config.toml
hidden_size = 256
vocab_size = 1024
norm_place = "pre"
norm_eps = 1e-05
attn_scale = 0.0884
init_std_qkv = 0.0317
init_std_down = 0.0029
optimizer = "adamw"
learning_rate = 0.00147
final_lr_fraction = 0.1
batch_tokens = [32768, 65536, 98304]
doc_mask = true
dataset = "wikipedia_en"
Each number is 500 + 40 x the weight over the matrix's rms, rounded and kept within 0 to 999. Layers, rows and columns count from 0. Numbers have three digits each.

# layer 8 MLP gate, 1024x256, rms 0.0953, rows 165-173, columns 0-255
514499545532507533568495517499469451513518523551460529504570459517525556477437577566491472453476535442519556420553451508413512413499503430549521452506445520467515502498532536509428562514446502480514496515606524504452480573449498444490467522489506475425546480507510521557514465536539524549448532511435564517522524470522506510520474468512510490457452509538482482512504484506466487487568556511467441557473469504492497460491514511533564479563599453507591476394476520461537478566477436446519503469508540468482477469529476482515518502487511519523493482554514600494516581503491543484496449435488472479495469480467530445495388541468545388486548477555466504445504485524481645483476519484519474548501490503469488535474502467531463517467538415444510544510492515478523416505418590
524497538521540520482524520549515449551543578474470519560526504516520480447466524523515465526503504471469433486592463520491544467452451479443544467433525484551486522472498463505472405430479559513548513485486541473452464545489498451440563479484565467504523474439495464606538507548520494448494550468555451473530537462536540492540449522512484431488494487520483495465565388496431523562535543521466475537414512508508499473557524557510514455572511541514554510451471547542441519520534497452539568524527534505566463536457517430512513489503497498471491495497494537455507594508466540492501458458540449476452538465501556503472451543548524509517489531435474415485477443509502469509439532432501514486538476451479536486491467461587564485526577530496504506569511495646561523552471502
522575505435589502491450540518438533481555430451535478537554507463515417497469563444528482509487522496489513513501493468559474476497522492498490531553445528522488531497528502500545465431497578484482501480508580470439436552530558409464536510516507445561466527493459481476483538529497505542460529506520498526521564500485475447438535522520471464505564462484479430505551467488489481544415457574458506474505534478493456507555520553564506511496547525508454512525526523517481549507546445511460481491624547512517594567489507472453545502482559479482509530417465541533517628471473462545535461499500473466432487423462498470495516460462498487514571490475447505490501503592530470433466367544459478463564458530474506527576471511450474498477514513494513524488526539533475464565442535
451555439447413536501543481522527456468539529481473568465523521491520526450497554441536471435509482504486548513563476551567400521489528452541597459438499553505556519502550427484495455506553483532511480556521518435458553534462419535538437497520532481508493450499456518518517428569470513423520497457493490487528533527506513469513599498466501505413489437591523539486414510437529519437495516477452450557538431516471435519468510507483516522462509403433540514443494469511482503501500469433513416532534588575542505504441537470517542554534549504575435432502503557430555493474541502497476498514516493529499544493534481519524473500464473494511478540485507564463476537485449445404510530509501538411500454528442511580526493522469472489528615543531492485580511537558563435604474497
481545545554526542478503524503446474534564459507425509523494548527501507456518452451515482488523506442557494488591462586470546533443515461518571560492531509507487483491521483534563507540506471489480442486448575468490534529436545474521472456461439469424482470503477538489506475485547495361514427463447501491541482440450495506485486514430507525506555478446468477559576433472529568495440512496515528428523434472491492465525521487470431477506502524518524463502479511508454474530505484426462523480420509561473452540475480392509470480528489509445537502542506514504515490510499523533460467510468493515570547520503504499506482519517557524513501438474537439477529477583475583534512491510540533471477482514473548523529506429547535522527498560475576499541511600494491466541557521
504507452398451523557521495538491467593516489489567464482581535524514430415494512524522455557486419477549554495489515457520457476471533512538497547462466511515447481486400493466504484507515482530519516497522562434488447549529499517501514478426503503530504515469457456449488531551488490464493511506515440534503502554445537453516522491439516528453558525538480554427471450543447486549520512452472532517473473444560485476541547466517513516473481414523514507485522535455499437496551568587504467506456525511474487512505454498556512523551498516500453485514503491367466483541539492507500586525498461520530498506492481513463490535517466507547532496463461541520497532512497518478579505466476589510570444470502523539500494475503504461448477501536558427563523458458509534487552522
463480535507479490579519502507502501500470378472518500514435501487390474478492509454495569546531586495472490488609475494523562403500513617476512512493553480541527512507490510508511524511452546575543516504524501404420472538537539510588458489463470443511527430497513500533496552548471557507519499579466491386500520502507512443481500562470495523428510450529496561478447494497523518565524500461489458565499506475507505507550424502542524470502459536504483535554520531603456535500526529488485470506445529456516493489508488476463567501498530537481510492460518421494481473420588433549513567516474462577534528467510532472452452463492487458520526549537510483469486479459489549468490395543540442507509524493460516473479459470502444544459434524497551509468477502509559518529513517
417444476477473556555491575507501454504567496480525527500532554486525476516489537568546508482481433473533550540519533470452494456481468511511550537480504499528495460528491517517500524531501592512488585451560543530448469533495530450545484500471473469408516512485502463507479528539484585500472541528579545500466462504505449477518489522495486601500585516492473543576568518494452520521412555507509539488395449447469481559492480524512549514511587502499493455434425454481536526538463432477560422562475525542472538430418463462473523493527552479516453483484467484486549569475577533508513447495448493507449539458466488473483459478434491490503507474523481491501510498471560512462517464523551481481528469500471477520554553483515508447522469473530510490508481477550564476534524470
514455529450533513521517419536359426526505448470540541544457464511498461534514530446567514461502511501487533545555462516536530473535579415493481506538563481491459486465545473511466477533523500475498511523485536509480475476503506521443533529560492492454503487505461476494563459461543495509498512504503500509573507551533473507493521583502474481557511508440452579557499558589483553454524495496436424448518542438509499482513494565545507481432436514480485487483482529468477509454489482491514536526470480521474547526560525506525521625523455537542522485535433472529482516492546425466485518496449546574524426501499487497493566495506516481505482485512499468503493459497443496515531509430493552444497465532483427423511460467589462432576516479468508481485496478530465480509536540
# layer 8 MLP up, 1024x256, rms 0.0977, rows 165-173, columns 0-255
508490443532513454495465514508521515497442462470505565518514468482528498471594481524524481569534471523449519521498474527542519593549509490522521526502547490520541500551512581525459514574403486538503560424464573470493539427480571567537610445479499502556452505455556434586493424511512481442477521497522509534550461515527492525516478510462572412529492539451522572490508452489457478440577595463554532472524468547472462583385455539549501435431454476519475538486467468466485490482526426457446482495486541461442467505466539420515527516471498472502485461466521428547482474404557492528562483486547497498506536456529511555506542563556519546519480498495491449475545553506460492491417468491558473528495512465532465424482524438487571484531488504561491509556428558515504518433493460
441567518502485442530481536491515490516459500580554477505457434460533441575498558485474490497492490451465469468480493498492532577476519445532514603506575587482538526485491462547477561586499503486467540497431558521534486444584469491484522536464393561562505478534515490481460454516478513444506508543432469507458490500409545484482477475455515551483521444499551501446455548522449546475484447551534511521579484486468525538482495502558489524474439494494505537459492446525570504473499526503469517556479427488562489503502544570506483468493535442491514506508504467518539448581521433481556563531477489556582485540461528511544566444431542526435523560504492486535503523429475533482536485513520539448484517501493446480507475489490447453450421563505462502489498491498521490546503516
514467427433503515549488599493484514502478449429553431526487560492471493543486575440494553496476545505435454469481491499568462584537496449522524574498483517520531553515500551530479416456462590470473482502475521460487454518519551466475475563552435527505479528463508501502461494441406495472475532515473508546442534531504468474406589485502534434514549505473567546470484490475497527558440418581548527491554503477481472539516518520500555476435507508542501510494479497514481462490538421516455541507532490584481518469451475481486516554529517435479550473494533537483509556505490462556485476514526525521481458509518458447517544517485514546518524508525455501489424572565478499483499393468580463484481518562472426499572467514471512485494514547507473540487525602530482473494534547
560522498421489554478472503537408489554509552502496619515541480440379511466528431474516467509504532516497485461555534522455502491468483560550520563564463456421471471499460482556427474477562479421489521500511450486508445529453487592450530523521455530452453471529503447532447594501494524467432460523448544551423506492486496534491515471562528512490547514534496471487481609539531464584518499545532506497490451495474561447536535463548470481524615560409476478454509551489557528514479576528472531479481538525373462441497465527454442527609528535489463486379512496457424529497516469552468506489553597475511489501511519540535444551468490520499484499508483518509519518472556515513439535571397436628510486503572510490433455479482497499516503441493467444534451490473471582472567466
557581584523513469495546542454466518464498455534478478461457500481516521538491535496464491469411567498489514456491471540538492464463484535485479541510517589467481503492411471524529523483531482504483484512516511477506552509452561525561491449461481519459514460520501549466553523540503512432535454460498533448476469455475498484512482520493570453523553493443431462546595489408491465489550542461422514442474405476505489476448557449473535507485471429518568570462458506498516524446473492454478516491439519582539433541536475490462478490584506533491475483516526506537463490531476498480470561498492452516472498514543527495504517518486520518517490509465510461524510538548479533540523460486497529497485515557542606451482478509521507505451482479488599502544544570470462495490466459
523529481475516535490489516481511503514498520443606461536453531529453537459495521515443533491396417452484470540461488507473479484478462491461496565453590539507547459584466548516472543520492464556496538430488488468520507484534442515460480533464462545498534505512502524478465463524492498535490401480517485530519509547491571483487470505525495502459495502519496542471493458494450584526563499505558588490468441493488493491463546501453575518470518485541497515473430461494514498527558491534543445517533481564475481466477471476548481467515524493528523461554503555549526506588512446515542498491462510543499470528468486512503508561485510503491459570499533515496501535507503520456569441476488572448495495498442499508441483421537453492447492543501488462441434473493578536508495530
510506517468456499519534431490520450500520486458482506449499558497464567506446500503481523483515461545520500512495537467485522500429547523525560510515520475520467447449467458485548479564463555468476520543579513499510573498468496456504471518586479508540461530479549466510456447431550509443456503479460542482434454486540438511533465520528553481552468583508545470546449569551450479524459476480468486481444470522536510472496465551498535503532514513457542516498430489470477431478511476443469600440506496592469515458481451509599474564567485394439531569472490525453529506543424542530497530531495499532478507481505590561538452509535527499472453487466495609482464498454568518481438526462479529477491521544476488592448488509522539474470465554506540574470522495552528512434448494
462460449478409570556509552533542481504536505422545517403518534484542423555455539517545519410502494467533490466530522491536468491516448534559538521464520440502488484467512566502547504550489558465454536447481527521515483450498522524591487481507518449466447529494503526490463442514487531454489482524509534477468470489492454510505549506515555598532572554504440475497553475389446479527467531486554536427460475460451484506465479573468530508482526505494495517429476487490487497509510523446573453503457506561506483476507502487470558518511539465476476525491514470494506463464499479535494467542490518475493515450523508448441489407534513562527406522525494532491481481450521451544519550488516466509543511514530346487514517516551464456565495547529541482509515507495543478499505514
519535439512447462471531509464531556443453460548557495484524521524479484455497546558491535488448515470543480473456512499446500492502516512501483537502458507553470487526505490466483531495438465529476478439539530556519468536558492458546464510510535605559528451610542485523454451496498456518513580556501514471512515522497566515525496545466512458440492496475539523467440522448453537496517477500516527464555450491504442521423458433453539534564465493488515519484466526411453491501480527491427479470512516490546564515455491424500526510505521518514454512466579390502511401503484451520438516549450511514509520539543507471520502534578478477537449518511461467548547601464499430517572470564520511526414510484404536513481484549475478504500477505476440551560544456432511513512456502
# layer 8 MLP down (transposed), 1024x256, rms 0.0924, rows 165-172, columns 0-255
558512528529474492557408435443587408569489553491462515458541560526453510521470463515476476489474523511527517484502518459469459492461477499485482422470443486450480534506557413531532497488505527513585570521518522480457521483502494472390478502452573533474516560508525467505541518485431422449534521500498573446624521532463458548472485476451486536496502482494491524573474506516450512524472488505458474440495571566617550513527458576475548490496572481470577572564435500562501527525506487477530496478533532484527508564532380462541418525454537402496506467529585428516479546502511511495501428547557449480517485454499537469468454508467550537551485561532426501541527485476494543487407559547501475432538493472492533538505513456461522550492462551528480495480456420451516524546486483
442540474523512495546453528482463482503431481486543501497475488569408578573511508488553474489427511527443466534548479581494493502525546428478501507489561556469476505525523546458525536542561439476460564567542441431473535463517495521542502469501480555420503524486476572564457518448511485517468481472482585474501489474465482492548437520478456553516575520484577502556481520504471517439469495538571429499547406458512516500497512506475499469566502558442535542445481486505494441514454459468472472515568505486509492494514576503484577463512516488551515554535469545487559424491439482500494522466494442476568495497417605463535515516478536493515516486467482468443523463534477409509438481563501478547498525555493457539547534460509410539515492491465490449480445584530473497498489536
466460550522448494493455407541543478494537587468498450447522542542478583527568512523438569486523506556488478460483421518478483528502501555477478480439432506442543472480445522490510477559476540545497481516495477555488495507588533503500453470508497569530467494484459493481496455472511505518559482513481524463427529455509556490497565507489428580532509484484515467580515493472511489531414498541497481545504533462465517499476556520468469544617508463479533495564537518477463518483543518460501476577469493512441495469530502438501487509509387453565432500494504547567563493614490478457446524469572494471426484475566418488561510477511483481492551495525494467522520434555480531619492499504467464510444556454478467521484489475475450513534491537447506547559504505399505463486506496
504489511500496487508524426534560524566476537435523508503603533476463485541588405474538512499438469502444569476497575457447490561495529497467529477488544507519454483514523497492465515523455503509557479494540536480588480481505435510543536592497532511504482465493516429480513473484402512505505491539441496533429562477486443421466511585434467531467551444524463482499530520537495478474593494536493515558479468496551581482498514445539439525426530382536546513454540496439612436507528526469534499468565524518510445507572555495498437504521534442495407458475506536482478514433511541452503486346448554504451481452544536552444454525488525493589459524548503502497482521501532531497515493500487528491553475488425528572422549492528505471456602490508511547531408504464543549485570464
506445482469494556513474460463493475588418535462516463547457461553540504497495467518528436497491479527522534485490533434498462422479458410476514431442502453507508468518524498512469520474426462508566526490541485487537501482492463486492546492458482495569508534504421512493483466484438491487525524476471489542544464539471533545452478493495426560504504488558533576505476548574450528506552520506576538554489495511462482524466525492473515532471446461515582563452508475470506515557442520536479470571466536454507494493543506509518486511538463505505495482518454480403489525534523497534527532550572484491453473542452531498502524475500484482510505440505533475526477540439502392569482465614548478537480451520544472481549517546524545493502560525540497439535415532519499517537477544
473459499422487494533520463525523541554481442474493576451529506502519494464460504480498514494549456522516470448566499533582525526546532506510514510497491404504420488465440528516528559486481538544454517394523560489610533477485457472439473509533489452528475557500454489491514543480417525541477424466437530502503534538460509497548404508482522490538458510527510529482444467459519468488544507455550567478514524489463526470500516536485555462546508479493475531516489511468547526510528488496520441503471555514513523495483395510490517462475488504499490549450509508485520433463432519538592548517542472485466451552522545476523528486470471524509519547490579477457468496442560491529524497474547477525465550530568424525483538507521496497481501479519487554450542472529476512479490534
492485524540426497454476444487563566435462465479509527474532549495467437545539542503475462604459532463519434532488524479489482534443545511486475548429564499518495468517478534537472537448479479532467501522466441502575414579436490503456453493463542495491510523541478520485537446509511503491504439484523580432495487391487516512517498514444546552466527517517599554486622582498505507512434532503505593507583427463494488406602491504521542518405483503457546520419505469517524500491522517459472502474514471507527475532492477558513497510451504538462541557460515486511519453519512475515512463469544479459461507497522484432548450514515523579461442504556548530456511480485467565550512429490505610454479507517481520519489540456486536508462492495450466511504496467506502471492605436
498477482519463542530519494545488493497553571438463528506464547477554507548460448488462510467536506554478539490519580492505454434497542553462529513603524531517516561509545527434504497518528437470445467485500497509654527496538535483510457502485453524492560395444521461553499491479517516501550534508491435487540473449488481497505477550486486539479491558524477538463521541459477439453532473464501459479465515506534464447485445502526516494520539506511461521508511519440504561463497556511498529522450470528537436528559516506490515500443497435477509551471538521488468428391548541468472488456512513517485600424498455512506495529512520578510490427505578490563490513541508420509469580574430438504458544461537468537451509531414537490536448482514491483496506469440571573494472525